python train.py --n_head=2 --vocab_size=557 --activation="swiglu" --norm_place="pre" --positions="rope" --qk_norm=true --tie_embeddings=false --init_std_o=0.01 --lr=0.0129 --beta1=0.95 --warmup_steps=47 --doc_mask=true --train_tokens=149800000
Each number is 500 + 25 x the weight over its row's rms, rounded and kept within 0 to 999. Layers, rows and columns count from 0. Numbers have three digits each. The size before them is the row's rms in percent of the matrix's.

# q: layer 9 attention query, 64x64, rms 0.309, rows 0-30,32-62, columns 0-63
# k: layer 9 attention key, 32x64, rms 0.296, rows 0-30, columns 0-63
q0 074:550512528471518482527511517520502512476503484490511446460444510497483460479499483447501519529515548473492492482474503474524468512484480511488461517477491528477483555544515493496478510488511484
q32 071:490490530485516462512483522507512480541501537497499497463489496493495496488487531536522493510480534459471497521464415534477472499494488503522510506498520498462500517535528490436511463473521484
k0 074:535493509514493509510538499482463508485496456523523469491540504543481524484484443464474573497529506511526491477510511504490497458504458492522507483514513500503469499464523498531498537522524539
q1 078:517514543483496477562497524480487543483515487504525481474462510466466438462508502476523509528488504466482491497468498470538479534497495518466530480490499546470488534526510485463506500507497504
q33 068:478498499476526480509534513478482507500490509465508478486497482501479498468502532513488551486447506444463480509451444504476497492509517551466494465537519520504497509537526479464493461515514508
k1 072:521492534514488487508510495525488507461457492514544492485536489529495511496482494483527528539474546482503489538488495523481468457498443488517525505482568471476498504506516489505479559479479485
q2 064:494494494505508483510470529504480482498501521470508517457464507456482467462505502523508505468486523486470506518463466479510489531504519522510503508513476507511545552500555474440511512431512510
q34 074:507516482477521489525528521510503486456491509508472500480472513500543529507547535513515487499472502446469444527503427509473502475513508481489535455479486490494522534536534513477491502499504508
k2 101:504545522478521492533524498493472533474490532486526443490515476536467513474521538512489512498511529518494529510493483544484446483515458464493521524556526527500532491524503494486539498504512509
q3 082:538528519495506476548524534521512512474494530484509470510528487493475507515545518474487514490436511426496522509479454500521510504508494517470512502473498529486499523497494524527512464445523484
q35 060:478498526479534478550463509474496526530516541432501492480532487462487477481499536526492528498471546470467534521477484481498496533477498505459471493502530495487513530512511498487499453511497482
k3 085:526510543494506484545520498521481521447482496509521490461533484520481481507502524495513501515481560528480504526501499549482467442509425481492493522497539494519527501491526494500477496480484509
q4 111:489488549491476481533516522467488538486466483507485472479466485473484490497492509462515505507444506475456486472473514488501497461556483499463528486532513526491444512506496497477470511546502511
q36 090:490570522472467486522569523484475530532491467527518477502500505485468472505497552453485517501471497494474460513490499518485506511515496487525509521517513515498520484524524480504502506484565476
k4 087:499454493527485499519504513507509558463510561500490471496502515535433505493520530513465478515486501508457514520517502467496507470551491515483472488489475522465497525509490543476491530486489535
q5 076:475471466505452496478517452499522497539474473528479498495476499491559491532497466498518452450484495547505491501474501507509519465509524507513539491508474463474479490488503523530491532538486525
q37 089:476483488520531508499494527503536519534508553490486483518486455496504533495461493524505514511502497508517506521477483541471553478516489562486515528490505468439503461464535537512507480500504524
k5 083:500494561537549494511516525473504505564529516479462499502497528511508538501509558484514531513514509491458520481497496462494521503469524549462469504509520474513509510489498467491504491537521489
q6 097:528510536502550476509526538487510534511525544500483523521506491489474557486557515494470492529466474462505523518502501485454522531493480492508517519500487540512462473474513503470471535505487487
q38 097:531489522494520474520545529520532515456518486496482465505517519486498555514541492473511501467477460479497539536455533485481500488512511492516547499523499509502474494475527478522488471480518445
k6 085:521501496485507469553509508495476490457487472482533480523520500549469482503484556488517511493477542467445488508483454521500531473495487515453496449475522522492532527490467503502520490504496499
q7 108:483467498479512464499458516504469492447512540503531470496531488524481430451545505484488490503487523480478539492499517490468499523499494522462487532530514503487500497498517460445490513512510516
q39 121:487466501478503497521505502501464517461489507442503471503536523540425465446529513473479521518459504496482499477502507444509502521469498499484497513483503506501528511544483481508512511454508499
k7 113:500510525510507473544486540505491476460475541504540528508543476505465486486536503494532551516474552483467481517522463505495458522516511481501489463519516500495515518537518505487496518453521525
q8 095:501532509489473505500472476525522452514480484466487464449504470505511489471498477511551485498466509487472461504510536535484503491494477437515483523535479518466528516515508503508502541446488487
q40 104:501506524495499522499512486475475503508573481454465506476511467514514499475486469507504517508484479485484487484515480484495488539520472487535481457493562475516481502531476475481476578476500488
k8 097:497514458496506492485495492486498477477505550495527532511508504511533459527494564488517493488493508509485500529489491467469502555488558503512489527477504475510497556513461504484500465440534507
q9 090:524530523533545486503474475504539479431471534500517527507512478527477500482536522493487525521524496455507475503482464479497525544478492460480466532496486521533512509487491468507528521524500474
q41 093:510503508525528466521540480488492509450537478507480532483474487498445475466466552509510494502542522563510513499511483525445513490493508469464484493514483480516488495502487503502557500522489501
k9 102:510516493499474473483487476512487523545537446515507537501512533521510483496478465484512483455543520524501468477532490501480468487515480451502485499500522493540469516474461505490474482503568503
q10 140:483473515511473546448540492516494488521498466537506535503519492479518538544507486515496485519556506512547522516497523537513497487465522506494482433500492497529492467492523517538480495508532487
q42 114:456501471447535446499471537499470493503528497490457491528484502518477532478465504481515476501513495505465493507467501466512540498476543527504508488531461475472474516510492462512516518544483488
k10 095:467483483497476511508500466509530489522503467511481456460461493538507457484458468503503523518468526492515512494474512461464489488512505472517518527502472503500513556494522478499492530564502549
q11 107:514507534523476476543496475510521533521440523460504498479481535502450493487501532502514517516474498463444479493487484472497480530526471487511445486499508464517516523483451493505500527517495527
q43 123:529468538485449483532510495470498476460492511521518473502496484470488492460451514522455506508473507495467522469477543489502557486510462516491513461534493538490519485516523508484491476537499489
k11 084:509459491489493481524527465512522478505445474497478495498496487458513496504473536456477495501553454491461481481496479467485497501441519489498521513510511507481461507488469512518518510524431513
q12 096:486443469500496494506489485522493505555536501506524558477507477468496498506486487521511465482503518540534481494532486501509485535452503516549464499505494457504539500509495555498525526499471486
q44 125:500519458481512518508496500524489504547506524477457486526517481529502532464523460505529488495499493469518515503513519502500461516498541504552466502548528474509574525503497509494547481527483492
k12 109:503496499518474480505532512530533469446505493476532534512553533504458533460535463509492556491488540485527490520493478498513490524505472495470465486522511504483519480499501551532511483481516515
q13 119:513503505478492493531506521464466533502497510484515463502504496484413493473518548464474522507480513471462520481454496510515496512533473555478543500492467526485487518483483523498495473500523508
q45 117:512495457528514459494506516459473475516541537514503517504481500442510464476475473487539482504505469515481520522554483525490466497502462517504472479554460506486512491531494525506492532510528491
k13 107:465485475486496509506475518539504498514471524482526484497455526502543472500506493545524501538472499477511493502483531511519484517464546476483458523506490498494509557518538461463501489536553510
q14 108:524498556499488501463516500520513492464472495504496486481476516516541459522551483488518513491483471469465468495475491458494496452462520491479466477474539503481519528531514528502509501496455540
q46 121:514541543506508495508567497481499469487520476467510483495496529493461496566539512512467506516540472492540554509491507509506469490490487532486489485501496552461501531505485500518502503503463480
k14 107:496472505500480539488497518504488528535461465529451460517457510479524525520456479461487499489498476526531501488479489497500508509476483438492506507507519481482522436495506451481540510490512483
q15 150:482518492519527466569496482508540485534511475451521489514504501512494527492543495496478470446449521497526531516507482486496483505467505483516495538507485534487537491515488524457533529478515482
q47 137:487521488462494480496491487494527461524523451536511515505538505481490520481495454510493472494486495480551459517467515454510532521445484518486507456477528480462524523477475496491486526473516518
k15 096:519513474528479477518510504508508507494524492538482458483453505526506495503480435492535534488498459504561543478504520491503455477527480470499514487515475530495483510522505512536481502548518537
q16 065:458497485496504499538458500530513508455499482504534504518503496465499485530515517455491475481507478503505522477461500467546522504444519518491542550504489522551489466490457493502525494504476531
q48 071:484488487521533470541498468507510541489472493482514499502510471474466495538508521513501521469463526464522555482475465489496466495528543522487510506496516513523490547543529515450509516532498472
k16 072:522520539509547504543540526544503523506478474496523493502505501522467495485526539494480480508485549499466492531501476520470465475508456501496511498510564502493525565501485477496480502475519496
q17 071:478452506508465487519440454507470464528534500488510537524523489479481490506517494507474482481515498512548516493478518452539504526463497500494508518500451517540540499501485478488496499531523537
q49 057:511476479493492506531512470502476505452532491533530500497499522500470481486517527486486521551533503488514518469452471513527450473507538496487450518537510487516462477502503504460494501559504531
k17 102:507498479515543530552504492553504491499499482477504502543504482458472501484538532487508490524478446471450492537506463479482487461529498501500524486509540511492492538495482529505463503460480489
q18 069:492488485512497494544505492498504493484470477509454461497519538475482503508508513457483472466494476484472523474480513453518520470541512478501558517477503505539479504446455489507458528469508520
q50 070:468530516478522473554524493466519561511491490535531511507475500445474487520486547472509506547491547499471521449466459504484509497494507504490498504507488470510511466515491492492481467507512490
k18 081:528509518507533522469506536511475482503511546444536466487472492528509516508561513502482505517493483465446489520513509465494489486488506535500493471512529521525496498537491448492476540462483506
q19 084:525491523528485512510482462501476478546491479502521524486502491488509495473507437482498489519498504500542516521500511457530483530464492509509505481555474529481482542498536476508463523571484523
q51 076:486488566522489487499511499477494521517486503473545511462477501462481490489510488520529508492553552513529535498490469482561481530522514536464500517506515531479462527476506506470488478494505523
k19 089:523520485504503501498476509533467474526518468489511486507517474488475503462496462467517517508542502526541490478443460514508507521428492496527515511526459463517486501494526507508555472517514476
q20 066:523457479512483541474476455466508488545490511507507485509478504489501521539470486543520466477515495555515567505493475516498477526492515495524489540506486492493508501476520499531529464511552501
q52 067:511508502505473541468487473520496462494530509513467515510503505467486491516483455509484447490494463544505524485534579501525484525477500501569505494508484499499494506468496491526475527535525506
k20 085:476486486514475515480467496496531520554507504519505519534451529474518535538482489525498492491553460500542501482494495476504511497497497541509484528488461483516515431497489486524504503550464501
q21 084:509534494476501512490502461505477461534495528515482537542529470560540535490494502497498514485500470485489531491502505456428530516533526527472520521511493475498513510498491490535509480532534488
q53 102:507528475523500510497510489496500523480530479481501531471532541588516489493461549495520516510513542511530481485510471502459512520504447495480475468507523479469505480471502545510503522506488489
k21 073:430469505477483510493525504508482509476526508488526448511480508480532503494536515514503544498519478482514493524501450486521500459523483510537508526452496475468514515496502459527448519487475467
q22 087:502496485494524437530471528511516463470481531520528483525495497496525490502550495454508511510487561498455493494508496463461490508476515531439496484469522487519492518526473501537494488491499522
q54 105:540516529489528518517503545533459504491475521496545483518504516443503503472542510526510497474472510478488501501486507503496481500469527490516511509526547514456532461503470504525464458452501524
k22 108:503546523508495512534522493471512478506518502498542521482533500488478464460502490528516541487457504453499511532476460530513479484520550468505504499537536539513494537537478507516534486489529506
q23 079:513532505491547449514501548541519508432519529500527492510504484512474476515503549465488504514483528449469515500501470498470491517522486521482504512486532515473518481518481501506525506441487512
q55 070:466549475493515472507521550516492480468524549479527493486514482515494508514475525480486526533482539460472495523537458521452530518520495488501523509493532502506518530549498499483471527473521489
k23 166:494532500491503457512484521467473513433486510496543502485546492510464495469517511519520552517465544503464491500512467522468487522533508498493502481548528509485510528538497516509510499450502515
q24 079:490506567501488524500522540497460550515510522479471497510451505512472483492493518526511512461463511515521522488539502477469511495528470486522465486484517547494511493527503492451472513459466485
q56 096:475509489484499499479462472508470492524497493515504537528447441517495484461468509493510547469499501511496532474510476518464488453499505536506490532511490464474493512481548486530485499523442493
k24 090:498490492470470516491493482482535480488519448516501500504517445466531521498505435477512467473457491494512535489481495506503519502516539534527534559505488501530512528469539510498499531498538500
q25 087:505489484504496491558501553516518517500507489503529480508474480451530496524516492510544477500475519554509484527545504520516447496486471454488496525541471528508506551502469498470495497473499490
q57 116:493461474527515486531475489471576521493479504545535493519475499487524515531496514499544445503475496517515516467499531506515473517492502516502494472460533514491490485523468506540499511448510478
k25 117:503494494498453507474522453494512534558478464498454491527469533520482494479479462509497489447497517490495464449502513484513505532466506487523475524503511504500501489492535480472503505540478447
q26 091:461493527461518527518518518460490519501462519475499497509509491475475506486538520490490520514448449479500486546458445483509483468522498511505519500550485514472523496489517521482536481545486484
q58 108:502479481482485483533473479457495545487431482503477479489473518500492543526507545476500500477469521524457482505451510505528489500462536496515490467523550512513516510492490520499474465502526519
k26 120:468513530497537466515512524505491502450525512477544478523532476486490509504511534490474545560456508475460480514466501506473471524553494514481504541525517483490514527526520499498526498483522501
q27 077:509455474526456479511504483495551502514491474507550495493477507527459487499496477501480466458504505521532548495568465539533493498476529494528463486501477500523505503544500479500526502489510507
q59 108:459534506478482541501505470480483520521465526515532481476521501511473490462495479463510527498508516494521500517486444485502485459476487506532580527500535474483519502540483521519496468486526501
k27 116:480485497505538497540487473532470491486523523512455499511490483451499522517490502509493463524483526494529474459485489451513516509511550477501534500487564531507542488470461481506477539518503494
q28 110:464501480520497459463523549510501519485513556514477503479494497492546507518520510520526480537498503490453474537476498484459505477528519505515511515506508480515557482512510494516474437502492547
q60 135:498460496458480490497493481517504529502531498498557517473495526507469510526530447462522522476483497496494506489459486471491498508476503491537535498507477515495469557506501464462473451483527461
k28 098:520502496489499475488483562464530513478475514547563538517483516525467539494470465533515528491485509487465495492542499463505499509484454499506474495514509521469502514486522520486512507503540541
q29 110:493510462506472526476484522540518453534523459502508545503488516496499517523494457525535483524520477490590482510516468532519474528494489475503503502497469521523500503500484508546509515490471491
q61 118:520485449525484498485449482550535469493500497497518515527480490489527477493519444553506484512542535504530478554502485516527513529486483505493500498488462507551517532485530516508526505494513502
k29 115:526501515511461534519502481494494486553457480523526510491470496502541505498468460513546477486531495531534499483551489510510499485490490448528499537482465487502509520503491511459525516461540471
q30 081:478505519485516474522492529553520503501519463488490513525473470453510520492554503513489554472475512499537548492464457483518466494490497510534507503523458500505514518525504528508517466546509478
q62 100:483473507491515477500448493478501516479487546522540535458491450496533493489479494541471495496528487500473482509520531517519528510529504521500500521480517579507540471510509515493529463483475499
k30 094:519524532495515513460454485488489506511458482482466496473524468515538506516456497523514455519550524496524440544463498509515504484522487519483527527496479461471505497498466497526480496516522523